Weights of a small transformer language model.
Size: 9 layers, width 448, MLP 1216 SwiGLU, vocabulary 32000.
Architecture: no biases in attention or MLP, untied embeddings.
Each number is 128 + 24 x the weight over its row's rms, rounded and kept within 0 to 255. Layers, rows and columns count from 0. The size above them is the row's rms in percent of the matrix's.

# layer 6 MLP gate, 1216x448, rms 0.0958, rows 129-168, columns 0-55
size [114  99 103 107  91  95 100 110 100 100  95  98 102 100 101 106 105 106 104  93  98  98 101 104 106  97 101 108 103 101  96 100  95 102  97  99 104  95 107  97]
[[109 143 105 108 135 112 132 151  99 128 141 134 118 118 123 114 106  99 119 175 162  90 118 155 163 126 144  80 142 109 141 108 157 189 174 153 107 137 120 124 163 133 140 157 133 116 134 112 147 139  94 152 161 166 146 127]
 [106  91 149 109 109 134 128 140 135 139 112 129 118  96 146 149 128 138 127 151 126  77 104 137 157 135 125 144 126 139 102 107 133  95 183  93 154 129 133 135  94  93 118 128 130 136  99  88 154 131 129 115 146 107 155 161]
 [126 182 125 134 136 170 183 103 125 151  93 132 145 126 126 137 138 116 119 113 137 148  94  84 129 162 100 134 106 143 112 144 159 115 152 144 105 161  93 156 161 164 144 121 132 134 143 141 129 121 110 119 186 129 149  69]
 [106 124 139 120 118 135 133 167 170 121 112  77 111 102 123 115  84 149 131 166 121 132 103 135 148 118 145  87  93 124 165  91 173 127 127 173 164 137 166 161 100 103 161 170 152 154 135 102 120 135 143 143 102 138  82  96]
 [103 116 117 123 168 154 148 157 124 150 150 164 122  78 129 144 144 118 123 133 125 133 165 105 141 149 107 126  89 135 105 117 137 150 106 132 116 151 178 149 138 145 111 112 109  80 144 159 101 129 121 116 127 143 104 131]
 [150 136 125 159 139 135 179 120 151 134 163 156 124 112 127 131 117 127 122 129 121 120 165 138 147 110  93 142 121 123 142 102 157 163 118 211 141 148 138 165 136  88 102  95 157 175 120 144 132 101 156 108 170 129 117 118]
 [149 138  83 120 135 113 162 114 126 120 136 116 129 135 132 119 125 120 154 116 100 114 129 126 136  92 161 125 163 117 115 110 149 140  84 126 121  83 139 150 147 156 147 105 110 121  98 141 142 152 166 151 128 135 144 145]
 [ 78 138 101 121 163 130 132 168 134  95 102 153 136 152 118 136  88 117 129 133 140 113  91 125 128 183 129 127 112 163 153 140 144 142 119  70 157  90  55 131 135 152 135 119 152 122 121 131 154  96 153 130 110 117 138 106]
 [158 160 130 177 130 119 153 154 141 110 108 126 152  99 118 156 133 163 125 148 125 142  95 153 119 155 145  60 116 133 170 109 146 149 150 129 117 150 156 121  44 152 137 108 128 157 139 170 184 112 133 127 122 120 145 134]
 [153 167 107 146 107 134 142 169 124 104 149 105  71 140 127 123  82 130  74 126 105 123 137 105 144 136 110 116 191 123 106 134 111 115 115 128 142 139 110  90 108  75 143 154 151  95 119  90 114 133 112 134 130  85 141 106]
 [142 111 150 117 132 134 147 123 125 130  86 147 109 126  95 126 114 165 155 109 135 144 145 147 147 133 131 137 128 112  70 168 107 126 166 144 115 100 147 132 151 126  99 144 120 100 101 125 150  94 115 125 175 155 106 157]
 [141 144 129  84 140 110 135 131 130 114 128 109 168 161 107 151 117 124 131 171 127  70 126 102 116 100 158 140 151 189 111  97 148  86 116 130 170  92 156 140 129 115 127 124 120 159 101 132 105 125  78 133 157 167 150 103]
 [150 117 147  95 113 135 139 143 158 139 124 133 146 142 128  90 126 130 135 149 104 161 124 140 146 138  89 126 161  96 155 130 165 120 143 145 145 130 138 118  98 169 142 113  98 110 124 110 139 105 132 154 130 128 103 131]
 [152 140  89 103 135 135 121 142 136  95  75 109 138 142  71 137 117 112 126 111 132 161 105 160 134 169 146 146 113  97 154  74 139  99 118 174 147 148 165 139  71 127  95 121 153 155 120  64  94 157  99 144 147 150 156 130]
 [109 105 127 138 153 111 108 141 158 139 109 117  84 111 166 160 123 117 138 104 112 132 137 136  86 150 150 150 110 131 126 103 156 176 172  88 140 100 152 116 129 155 158  75 146 146 156 138 107 113 149 157 129 117 122 122]
 [116 145 121 140 106  98 115 116 104 101 134 135 145 129 117 107 123 123 127 153 156 143 126 167 135 140 116 180 150 102 112  88 115  97 159  90 158  75 147 109 170 153  92 144  98 102 110 157 146 140 111  86 150 124 130 164]
 [139 143 180 168 181 123 130 137 140 114 127 117 158  97 102 148 109 134 174 124 100 117  48 112 130 183  93 142 115 136 143 144 126 136  98 125  83 113 144 157 146 164  99 105 134 166 129 110 151 123 134 109 102 141 146 114]
 [ 92 134 117 133 115 171 129 125  89 110 133 173 131 138 162 125 119 138 111 142  93 110 110 125 116 172 115 144 129 109 113 134 135 114  77 162 157 125 188 128 128 142 110 105 127 159 132 158 134 114 141 144 146  98  80  91]
 [100 168 208 117 131 140 122  89 121 138 168 141 115  95 122 161  68 135  78  78 103  86 139  99 110 142 151 140  95 125 126  80 156 149 104 121 108  81 159 168 159 105 136 169  88 111 131 124 146 111 147 119 121 127 179 136]
 [133 124 137  94 112 159 125 137 168 109 106  91 145 140 101 110  96 170 145 150  93  93 146 113 129 130 143 106  91  83 106 162 120 130 125 123 158  97 160 159 126  99  94 102  94 150 132 117  96 184 156 105 170 105 132 176]
 [136 137 145 123 148 124 100 146  93  95 127 123 149 164 117 134  87 154  97 115 125 153 189 115 125 152 170 119 177 118 141 102 123  85 153 165 161 103 113 130 141 153 143 122 135  87 130 133 135 147 162  99 146 120 134 114]
 [127 101  81 157 124 126 104 136 128 155 122 117 133 150 161 133  92 139 123 158 151 140 132 148 147 124 151 151 116 142 166 123 102 105 108 131 126  62 121  98  86 178 131 121 122 124 149 122 111 131 125 110 161 126 130 134]
 [141 146 131  97 130 132 127  90 147 108 155 180 138 108 123 120 119 134 131 147 159  93 155 146 111 141 122 159 132 152 122 124 150  85 130 103  89 132 118 126 150 163 104 117 133 150 136 113 180 158 175 137  91 137 159 129]
 [114 135 150 145 120 147  95 142  78 147 140 119 139 173 189 101 173  74 118 131 171 114 147 117 174 149 127 108 117 134 118  90 104 115 136 131 107 132 167 138 135  97 130 133  99 157  89 111 138  92 124 196 125 110 107 103]
 [124 171 136 141 146 150 109 124  96 100 131 128 121 135 134 111 127 143 113 124 141 123 138 119 104 130 146 135 129 134 138 126 125 118 100 107 101 171  95 112  73 146 166 110 117 111 151 140 128 137 152  84 131  93 107  98]
 [ 99 162 125 158 142 125 109 112 150 141 108 130 105 151 102 163 132 163 147 132 109 140 112  94 115 124 121 141 118 105 161 153 141 148 116 121 135 116 164 149 140  81 154 129 140 120 156 140 125 116 140 166 126 120 113 147]
 [183 137 123 173 108 171 102  95  99 101 139 152 138 134 177 137 106  95 129 167 151 121 130 124 142 115 130 122 121 104 122 133 148 147  80 144 103 124 130 170 199 127  99  88  91 141 115 119  94 111 114 124 112  88 133 141]
 [148 172 120 113 124 129 136 169 116 158 163 130 134 189  87 117 121 139 179 116 149 122 143 131 149 126 157 138 136 159  71  79 117 172 115 133 128 195  87 126 177 102 114 117 109 117 125 144  86 130 113 144 117 150 129 150]
 [141 171 125 101 111 123 109 153 153 157 134 122 116 115 144 117 122  91 109 129 132 167 131 124 172 106 163 136 132 167 159 115 123 106  92 115 125 121  78 115 130 125 162 100 112  90 167 114 137 107 130 125 127 118 156 105]
 [141 110 142 141 119 104 118 155 175 108 115 170 111 137 142 146 119  93 129 129 140 121 142 135 162 103 157  79 144 120  81  98  89 135 123 126 114 118  55 138 104 135 121 125 133 121 126 111  90 148 117 144 156 127 136 129]
 [124 105 139 127 112 147 145 119 110 136 136 108 127 139 157 103 175 101 140 128  87 165  91 125  95 112 109 131 122 114 158 108 123 155  98  94  87 121 148 112 118 155 116 112 181  73 127 141 148 170 139  83 118 100 154 146]
 [143 163 141 136 140 142 137 157 107 149 123 109 166 139 125 152 120 172 153 144 122  84 154 123 104 163 124 154 160 156 113 188 105 139 114 139  98 120 107 152 191 158 129  83 107 129 132 104 131 132  89 123 145 142 139 175]
 [134 130 141 123 135 116 107 122 148 131 106 153 135 125 152 108 126 117 112 149 115 144 128  91 137 169 125  92  68 143 120 134 117 107 116 175 156 137 140  83 138 169 121 115  98 129  93 167 115 125 154 126 152 122 112  94]
 [111 114 138 141 136 155  95 161 110  83 133 128 172 141  96 137 110 111 138 137 123 149 128 132 147 128 127 150 126 142 157 170 129 147 160 100 162 146 130 151 106 118 108 110 144 129 137 121 106  91 109 156 138 122 119 139]
 [106 144 118 174 101 114 106 103 122 182 116 101 123 138 116 161 140 123 141 111 126 145 129  95 128 151 114 122 141 150 180 148  78 114 118 114 172 174  93 116 144 160 117 191 120 120 112 169 136 110 128 113 145 162 149 161]
 [118 120  97 129 151 132 122 130 108 135 133 144 162 157 137  87 126 161 120 115 139 125 149 156 152 160 175 140 135 137 143 143 179 149 177 141 121 137  99 165 138 126 124 158 107  96  62 213 134 118 138  97 126 145  98 124]
 [139 138 208 107 117 140 172 143 124 137 126 115 117 155 115 174 105 107 119 172 162 164  89 101 152 122 156 131 145 156 132  90 172 142 105 121  95 113 125 143 144 104 133 159 153 116 158  99 121 113 134 167 116 138 125 104]
 [ 98 128 136 109 107 149 155 172 149 136 154 116 149 132 135 126 112 115 116 132 151 111 140 162 155 142 136 113 130  91 103 130  66 116 130 104 138  96 122 139 102 141 116 150 189 137 119 138 126 109 181 134 138 127 170 125]
 [147 135 108 179 134 128 148 114 105 141 107 132  90  95 115 132 121 115 136 117 157  89  82 127 127 130 142 140 160 172 142 123 144  83  97 105 125 140  69 125 128 126 141 141  93 102 114 115 130 119 123 109 155 131 113  98]
 [135 145 145 121 102 114 113 135 109  99 106 110 173 143 142 105 154  94 119  77 166 128 100 160 131  86 125  95 161 161 134 103  86 150 128  36 180 121 130 132 122 106 141 124 111 106 104 128 149 127 145 104 138 110 112  95]]
# layer 6 MLP up, 1216x448, rms 0.102, rows 129-168, columns 0-55
size [116  94  99 102  89  97  98 104  97 100 107 102  98  95  96  99 105 105 105  93  97  98  98 100 103  93 101 107 113  99  99  99 103  99  97 104 102 101 107 101]
[[122 136 129 103 123  96 107 118 172 139 106 140 151 114  69 149 179 172  90 151 143 125 136 116 121 119 137 133 133 107 165 133 128 105 103 149 205 135 144 162 130 142 121 133 149 140 137 105 102 120 145  94 155  88 145 128]
 [122 118 170 149 112 158 112 103 126 138 106 143 142 108 167 115 193 136 160 156 118 115 145 137  95 105 140 133 120 107  99 141 124 143 137 144 164 130 117 125 102 108 140 117 118  96 140 150 131 108 116 160 151 132 121 131]
 [112 102 175 155 135 111 160 109 119  79 125 149 123 134 166 139 127 172 131 121 140 113 127 142 125 111 146 138 112 167 104  96 123 169 101 129 122  98 150 157  95 147 104 122 122 115 100 138 155 114 132 124 103 133 114 146]
 [140 126 142 107 104 128 103 123 143 118 152 149 147 143 137 155 140 119 108 136 135 145 132 128 141 117 137 136 158 112 125 135 147  84 155 129 135 119 116 100 118 136  94 131 150  95 149 132 145  65 142 142 137 155  94 144]
 [110 133 177 123 137 111 142 148 112 163 124  89 140  89  95 125 108 155 110 142  83 182  82 160  86 122 115 150 187 112 139 129 123 147 123 145 130 116  47 133 152 130 115  99 160 132 121  98 145 106 137 181 159 123 144 102]
 [147 184 115 132 154 136 111 133 157 121 114 172 147 122 144 136 150  86 108 157 125 151 117 126 110 140 155 161 146 121 134 105  84 104 103 118 142 155 126 155  94 118 138 134 136 126 135  95 126 132 126 117 147 127 134 146]
 [135 106 103  97 147 137 103 118 123 109 124 119 130 152 109 127 138 149  76 107 165  79 177 138  88 131 165 135 143 113 130 132 148 148 154 146 207 138  69 132  98 115 103 115 118 149 143 196 153 111 137 165 120 150 116 121]
 [142 136 184 102 122  99  79 169 101 147 182 138 136 123 114 125 127 162 135 158 134 136 138 116 123 128  89 111 151 112 154 106 112 118 144 143 159 146 186 125 173 130 116 154 126 141 123  99 131 173 110 137 144 132 122 156]
 [ 90 127 132 130 133 156 100 126 154 124 123 125 131 124 139  74 113  96 173 117 121 113 113 132 141 105 133 125  83 108 127 135 109 145 175 116 147 150 155 184 139 112 133 127 112 156 102 126 100 126 109 104 121 118 145 152]
 [137 109 135  86 136 129 138 119 166 166  89 131 122 107 113  97 138 139 147 157 126  78  98 121 143 150  84 138 138 141 130 140  90 126 129 127 145  99 114 140 165 154 107 119 143 109 157 144 142 115 126 144 104 154 155 103]
 [147 137 143  97 104 128 152 125 128  96 126 122 116 109 110 112 156 117 131 102 144 133  89 144 144 118 143 136  76  80 114 114 137 102 146 111  95 132  84 173 126 119 139 141 122 149 141 115 125 107 152  65 107 148 102 117]
 [ 93  77 115 124 123 128 114 143 160  98  97  98 143 149 110 136 158 154 164  91 131  70 154 120 131 146 121 145 128 126 123 108 146  96 114 169 152 156 121 133 149 107 173  74 153 119 155 140 170 154 131  71 154 144 135 114]
 [150 101 134  86 188 147 141 135 125 121 153 143 103 108 122 129 144 170 123 140 119 143  75  79 123 103  87 102  92 108 126 154 149 100  97 168  96 125 130 107 111 127 131 139  75 121 154 108 136 117 117 104  66 140 177 122]
 [113 127 141 109 155 166 124 106 145 118 103 134 125 129 165 144 113 150 150 166 109 109 136 107 118 128 168 101 136 142  83 134 116  96 158 126 108 101 104 157 131 128 114 117 114 135 179 136 160 106 127 126  93 154  98 102]
 [133 125 110  95 104 152 104 155  90 133 140 120 169 150 142 135 138 134 126 136 125 175  98 117 107 137 107  99 131 103 147 122 159 160 148 143 162 150 123 131 138  91 179 111 164 108 163 162 177 158 114 112  94 120 165 147]
 [129 100 163 193 108 131 130 124 131 109  90 139 123 103 126 130 168 118 116 128 108 128 151  47 139 123 136 158  75 100 163 107 128 123  88 114 125 137 126 140 116  82 125 102  86 100  92 128 150 123 141 102 121 147 123 128]
 [131 114 150 119 126 155 149 136 119 157 134 131 136 156 113 113 157 113 149 168 167 148 126 121  89  75 149 135 119 114 123 164 149 129 150 131 136 152 143 119 133 133 135 124 106 110 118  81 119 145 131 136 128 171 125  80]
 [115 130 104 113 138 151  97 116 100 138 106 106 125 129 113 136 113 103 127  99 116 156 106 124 110 132 120 129 120  98 163 131 116  98 114  89 120 100 106 160 145 103 142 166 156 133 143 130 110 157 115  96 110 123 122  91]
 [126 118 121 149 101 119  86 147 119 158 112 160 114 134 109 130 150 115 155 122 118  81 140 143 114 119 100  96 134 112 117  87 141 109 125 162  86 165  85 137 119 141 102 126 108 116  95 124 112 138 147 132 123 116 129 127]
 [151 155 155 122 145 107 148 155  86 166  94 153 152 168 110 133 123 125 123 152  76 181 136 138 126 120 138 162 124 138 131 131 165  56 144 151 143 144 111 147 123 123 112 113 137 122 153 164 140 124 125 104 115 148  91 116]
 [126 123  91  99 119 128 151 152  97 121 129 120 113 101  97 134 137 146 142 108 147 134 156 138 150 144  78 105 148 132 128  89 154  90 162  88  80 127 122 134 128 131 137 154 117 166 117 110 170 133 121 114  99 143  77 168]
 [101 144 117 145 146 157 130 119 111 121  93 130 167 158 127 117 133 112 126 126 176 118 125 145  86 126 123 159  91  88 117 157 139 138 194  96  96 145 135 111 124 154 167 141 135 135 130 134  89 102 139 104 121 120 141 126]
 [122 142 118 158 124 155 128 124 142 109 119 106 163 138 139 145 184 139  81 118 122 106 145 133 108 119 157 118 142 167 129 161 129 134 126 135 134  93 148 137 169 126 109 116 110 136 129 116  99 107 137 129 111 121  97 143]
 [134 123 176 157 147  85 131 120 144 134 138 169  87  87 134 157 168 149 117 104 108 121 143 150 102 102 126 113 164 112 120 155  84 112 117 152 145 153 144 115  88 133 103 128 160 117 141 155 129 166 113 103 115 132  90 122]
 [125 147 128 164 106 144 171 118  97 113 157 131 153 142 118 169 140 137 128 137 125 122 146 114 133 167 145 138 112 141 101 124 131 102 132 127 181 111 122 136 145 127 107 151 129 152 126 145 151  93 173 106 125 119 141 125]
 [159 120 134 113 137 120 134 164 127 122 179 105 158 135 133 152 155 109 112 158 147 103 106 174 126 132 177 141 105 138 114  96 158 140 145 136 115 183 101  96 156 158 137 129 138 147 108 135 105 115 122 102 111 144 164 170]
 [111 191 111 114 159 101 132 135 140  99 146 123 113  93 134 120 129 102 113  97 147 129 120 124 126 145 132 114 101 162  98 160 126 151 153 139  63 157 133 107  79 127 185 158 115 113 121 118  98 104 105  87 129 138 100 116]
 [108 161 113 130 151 142  96 127 113 111 120 125 105 115 114 117 108  87 105 134 137 136 121 119 111 142 103 133 152 127 120 159 110 134  97 141 117  94 159 120 102 136 159 116 118 121 151 139 106 111 102 136 141 113 164 142]
 [154 118 143 103 173 152 129  98 105 148 146 134 157 112 129 104 147 142 122 113 100 120 118  75 133 148 109 156 104  78 165 133 101 174  98  88 130  96 185 135 144 105 131 119 122 148 112 100 122  59 136 148  78 106  67 146]
 [130 105 141 147 118 115 123 147  81 172 114 114 131 109 132 138 142 113 138 113 109 121 149  95 101 156 119 130 113 134 134 145 101 124 106 133 124 121 150 109  99 133 105 109 141 137 149 109 106 113 149 109  94 105 139 130]
 [149 163 107 118 140 123 108 150 123 136 106 128 123  86 117  91 115 123 118 117 150 141  71  94 164 109 175 171 128 150 161  97 113 142 106 103 120 128 169 145 123 151 108  88 115 132 156 125 141  79 137 123 127 120 108 143]
 [123 121 140 125 132  96 113 169 147 119  69 136  85 147 125 160 141 125  98 143 168 126 112 124 106 106 100 126 140 165 130 155 122 166 165 138 114 138 136 133 108 113 130 110 105 187 189 104  96 118 143  99 152 133  93 106]
 [112 113 122 133 126 130 114 135 100 160 141 176 121 218 130 119 129 105 138 143 137 115 143 133 122 153 154 144 116 132 101  97 137 117 117 134 133 133 145 148 187 114  67 134 117 166 142 179 123 124 127 125 140 117 158  99]
 [ 97 112 192 150 131 126 135 124 150 162 102 130 106 138 102  87 135 106 128 141 123 145 152 121 128 149 131 166 143  88 123 110 126 129  96 144 129 116 126 105 136 138 113 112 143 174  79 124 140 119 113 167 152  96 124  79]
 [101 171 126 109 146 121 167 128 154 151 121 139 133 162 140 118 139  94 111 111 150 154 139  83 155  85 139 125 160 180 107 122  99 124 141  98  89 104 143 105 128 172 132 120 124  99 138 157 123  73 109 130 103 132  99 121]
 [ 98 129 108 131 129 127 120  76 135 126  71 106 152 127  95 148 138 128 114 104 125 149 107 120  90 155 102 108 142 145 134 106 146 127 111 100 145  94 120 136 145 128 104 135 158 108  80  87 132 137 140 152 160 126 147 114]
 [ 89 118 110 124 131 153 133 156 141 178 119  95 161 154 118  91 151 175 124 132 150 175 120 159 159 166 141 147 159 119 123 129 162 104 129 111 163 122  80 140 134 117 115  98 111 102 140 135 135 131 160 153 121 155 125 115]
 [173 104 176 113 123 135 122 173  79 144 104 156 138 111 160  97 155 121 142 113 153 140 136 117 146 156 150 197 150  89 135 164 156 129 145 120 151 163  79 120  79 129 137 115 132 140 111 110 110 118 141 112 149 158  83 105]
 [190 113 110 100  96 121 129 169 107 149 104 110 120 146  89 116 131 101 142 135 110 136  99 157 166 162 151 176 184 126 141 104 105 142 131 151  97 116 117 130 119 156 154  84 156 138 140 121 148 135 165 118 127 162 137 130]
 [133 140 142  85 104 102 149 185  69 152 141 133 124 128 116 138 105 129 159 170 141 128 111 109 122 127 140 154 114  97  99 125 126 124 143 146 127 108 122 139 111 145 109 146 119  97 139  77  89 164 108 152 145 134 108 120]]
# layer 6 MLP down (transposed), 1216x448, rms 0.198, rows 129-168, columns 0-55
size [118  95 101 100  95  98 102 100  98 100 101 105  97  97 100 101 103 104 103  95  97  95  99 101 103  96 103 104 112 100 100  97 102  97  96 107 102 102 103  98]
[[102 100 175 140 122 114 155 105 144  88 135 143  92 142  86 115 128 165  97 125 136 153 156 114 105 153 147 170 111 121 139 121 100 118 112 143 119 120 125 103 139 121 164 148 167 141 124 136 107 157 151 122 132 114 121 109]
 [109 127 144  87  95 134 126  64 134 117 136 158 123  76 126 139 135 133 143 116 132 121  64 139 149 146  94 109 124  91 146 129 145 135 130 104 121 151  78 135 108 110 117 143 120 122 122 104 132 117 115 168  98 133 131 127]
 [118 134 165 113 147 122 113 107 145 122 101 155 119 162 203 120 142 150 139 135  95 143 114 129 166 148 130 123 110  79 104  99 135 135 168 127  90 142 213 117 111 106 104 162 113  98 147 131 123 204 143 117 117 134 107  95]
 [ 94 130  50 136 112 161 166 124 129 141  97 162 110 143  86 160 156  91 137  76 154 160 166 113 174 147  86 123 119 145 114 149 101 142 145 151 119 139 183 136 112  91 108 107 131 108 154 134 112 153  84 127 110  62 127 122]
 [115 135 136 146 116 122 137 151 158  88 134 151 126  97 145 146 138 125 126 114 150 121 154 125 134 125 143  91 108 147  85 156 149 102 152 156 165 118 157 112  99 120 148 129 143 149 101 173 140 104 186 128 112 144 116 109]
 [ 97 124 145 147 122 115 130 136 110 124 135 148 142 133 125 154 128 107 134 145 129 103 149 121 125 131 176 125 147 102 131 157 123 160 144 137 153 147 100 106  89 138 161 132  97 121 101 147 106  60  84 122 152 105 142 174]
 [172 123 105 117 156 128 133 135 148 125 132 136 162 142 142 139 103 123  89  91 130 132  98 108 125 134 150 137 165  98 119 138  84  96 126 123 111 131  51 158 153 156  97 130 116 160  80 141 100 119 100 136 125 122 177 135]
 [142 128  93 136 138  82 106 124 119 108 146 106 129  91  82 139 153 112 105 112  75 140 141 117 106 132 128 124 120 120 138 111 128 127 138 168 151 132 120 137 152 126 140 146 121 131 115 128  96 120 120 129 117  73 127 119]
 [132 136 146 137 158 133 163  95 113 139 151 107 122 148 120  97  90 125  98 115 122 139 130 108 143 124 130 109  72 127 117 143 119 128 148 106 140 116  90 137 104  65 126 138  92 148 115 150  97 140 135 112 135 147 124 116]
 [155 111 100 134 138  95 125 120 129 136  96 148 184 111 108 123 144  81 121 152 123 103 130 153  94 129 133 138  95 137 108 101 127 131 110  89 111 132  85 121 112 138 128 150 146 145 124 153 169 103 101 161 135 140 152 131]
 [149 153  53 102 134 143 107 153 129 131 105 120 125 117 131 135 154 132 123 134 124 127 146 139 140 123 160 159 144 118 123 155 129 136 117 128 111 126 152 119 146 118 128 145 178 125 103 119 123 145 121 105 133 149 128 108]
 [149 119 182  93 114  89 137  95 153 121 174 121 120 164 133 102 127 113 125 143 134 128 150 111  97 162  96  65 134 128 124  95 134 118 104 141 105 122  80 115 164 142 161 123 115 144 159 145 144 108 144 130 148 127 149 124]
 [138 168 151 129 143 135  97 123 130 129 124 120 113 134 143 148 105 134 116 126  95 161  90  94 138 117 115 160  93 146 142 115 102 139 137 117 141 110  86 140 134 141 121 154 112 129 115 100 109 148 138  94 100 166 184 126]
 [137 134 144 128 107  83 153 119 132 149 117 137 138 151 165  82 122 161  86 127 116 120 160 138 136  91 138 127 148 143 114 154 170 143 142 124 110 164 153 121 145 119 172 145  68 110 131 144 140 128 117  95 134  96 138  73]
 [ 80 142 124 138 155 189 144 151 136 152 145 120 143 181 123  88 169  75  88 126 156 140  84 131 102 159 123 121 142 137 125 105 132 174  82 131 138 135 175 150 123 100 160 119 116 123 144 108  87 171 173 130 146 112 110 152]
 [119 141  80 130  93 131 116 129 179 112 170 159 103 143 155 100 100 154 119  78 110 157 140 141 123 104 104 134 109 151 161 133 134  77  76 112 102 109 134 121  81 161 133 134 124 119 111 121 127 104 123 167 112  80 137 104]
 [117 113 197  92 100 122  95 137 157 147 108 151  94 110 105 104 141 125 122 150 169 152 166 112 108 104 134 138 167 130 144 100 156  73 103 133 116 111 117 117 108 125 109  97 160 129 158 138 135 137 107 118 147  92 105 145]
 [179 128 113 114  97 108  91 136 109 136 126 113 162 121 123 105 115 101 112 132 142 153 129 126 151 109  94 102 129 126 131 151 151 119 147 123 100 114 126 118 149 149  87 116 116 153 154 140 141 153 166 146 119 130  85 141]
 [141 133  89 128 155 118 118 140 100 134 157 149  95  90 122 123 156  70 142 153 136 117 134 126  99 109  58 180  77 105 152 150 138 136 115  98 117 141 150 135 152 126 129 128 119 124 132 157 144 138  94 107 114 119 140 114]
 [126  98 115 115 106 135 112 137 141 122  71  98  99 103 119 120 116 161 133 137  84 100 156 117 140 151 127 120 108 114 112  93 103 116 130 106 122  93 206  95  91 147  89 114  99 138  75 114 129 148 138 142 164 118 105 156]
 [ 97 175 138 114  97 102 156 122 165  95 118 124 132  98  76 126 158 121 118 106 128 142 178 129 170 123 130 142 132 140 130 137 107 103 118 105 126 129 212 115 153 135 169 118 175 133 165 125 160  99 129 142 143  88  76 147]
 [111 138 137  90 129 133 176 146  67 164 110 122 140 129 147 105 113 140  86 125 153 112 164 154 102 136 121 106 147 166 116 141 129  84  99  80 126 140  96 134  94 135 117 121 149 124 157 175  77 121  91 189 139 146 108 117]
 [110 136 138 135 176 139 108 129 138 115 114 112  80 163 159  90 132 118 148 119 142  98 141 152 105  98 145 190 147 109 132 122 136 157 119 115 133 131 166 116 141 120 114 152 151 158 139 116 123 138 121 158 142 115  99 164]
 [114 115 203 127  97 137 129 103 134 106 125 171  66 135 165 129 106 147 157 140 146 180  98 150 159 135 131 107 120 141 157 114 130 107 139 101 126 173 176 147 111 135  95 127  78 127 103 108 129 123 152 131 106 136 118 146]
 [134 133 149 134 149 107 163 165 105 103 103 145 132 131 124 132 137 161 130 152 142 162 170 122 123 159 149 128 123 135 121 159 115 126  95 132 148 126 150 156 133 110  82 169 107 137 148 117  94 137 143 120 109 100 156 130]
 [109  83 155 144 108 124 138 140 108 168 109 151 155 143 135 150  90  46 130 115 165 179 114 109 121 119 162 153  78 130 130 106 111 122 145 126 129 143 103 100 159 153 140  85 149 112 133 125 128 140 122 141  81 149 123 159]
 [133 152 143 104 130 139 170 168 131 125 131 144 110 104 119 112 134 166 121 115 119 156 142 128 118 137 147 123 131 109 112 128 136 139 129 131 114 129 139 148 105 165 157 126 138 108  72 136 124 128 110 166 140 109 139 121]
 [150 137 119  84 172 137 112 126  69 124 149 118 133  96 121  99 102 140  93 153  86  89 120 126 160 174 170  76 149  91 100 121 141 146  98 131  88 125 151 142  77 102 127 102 113 119 142 131 145 138  98 150 130 142 137  65]
 [156 122  83 115 171 138 109 150 134 138 156 166 132  92 128 119 117 142 126  95 121 124 106 144 103 147 125 133 115 114 162 117 120 162  90 125 109  86  98 154 107 126 104 131 124 143  95 115  95 109 135 146  95 134 134 143]
 [158 132 189 148 129 133 123 136 112 114 135 128 138 127 102 112 118  99 162 103 143 138 132  76 140  96 140  88 109 119 103 137 136  72 131  69 151  95 149 127 134 107 144 109 154 122 147  88 133 127 131 153 118 146 132 147]
 [109 127 104 147 125 163 157 105 127 116 115 169 131 132 139 119 150 118 157 120  93 130 138 134 150 153 182 174 165  94 136 129 130 130 119 135 131 160 115 119 111 154 114 122 159 125  95  87 130 139  99 115 124 130 105 105]
 [129 158  92 109 147 175 138 124 134 176 157 114 134 105 140 121  77 123 132 111 136 139 127 102 169 142 161 157 145  89 109 133 152 149 117 152 118 115 116 120 118 124 165 161 120 110 127 117 121 143 104 133 111 135 128 102]
 [126 145 140 134 128 138 158 164  79 125 130 106 128 167 174 156 145 161 143  57 123 135 108 137 144  81 131 126 122 169 137  84 120 127 135 158 111 110 116 131 120 119 133 144 157 113 148 146 139 103 139 118 113 133 178 145]
 [144 119 120 102 147 117 126 132 158 101 133 160  74 164 122 128 121  84 158 134 140 135 146 144  72 115 132  75 108  98 131 145 141 115 124 123 130 101 123 189 100 147 147 104 141 115 124 139 107 111 128 110 146 139 130 112]
 [141 107 205 140  66 130 126 145 111 114 121  78 109 127 119 169 106 121 162 113 109 148 150 138 127 142 113 139 167 117 121 137 104 129 118 152 130  77  66 133 144 137 161 123 177 131 122 146 146 115 177  99 116 114 160 138]
 [129 136 114 165 144 138 122 203 115 156 169 150 135 133 108 134 124 186 137  93 126 176 119  59 165 105 140 150  89 108 151 151 110 132 120 165 132 138  77 135 128 156 168 129 129 150  96 137 151 131 150  98 103 121 124 136]
 [ 97 116 121 113 128 173 119 133 145 120 130 112 156 125 102 135 113 122  92  97 150  97 156 171 126 138  94 146 110 111 105 115 104 117 116 174 141 112 187 130 112  97 125 152  84 119 107 133 102  87 138 117 132 127 117 169]
 [110 145  52 123 105 141 148 103 162 131  91 121 172 151 149 112 141 100 123 127 137 107 174 123 116 121 129 152 124  84 116 139  99 158 162 100 117 126  68 102 122 127 162 118 127 135 131  98 113 132 143 140 150 122 114 107]
 [145 139 127 116 122 126 140 128 119  87 142 135 121 116 118 136 155 135 114 121 122 123 152 129 131 128 129 142 178 173 131 128  90 128 118 114  95 120 114 107 143 135 118 112 130 110 156 132 140 108 115 148 143 140  92 121]
 [119 167 135 118 128 124 105 142 145 100 155 126 159 111 128 154 123  92 128 138 100 101 160 122 150 154  83 133 123 118 142 104 181 112 122 176 142 135  89 131 134 138 111 128  89 161 104 107  95 150 123 115 127 134 129  80]]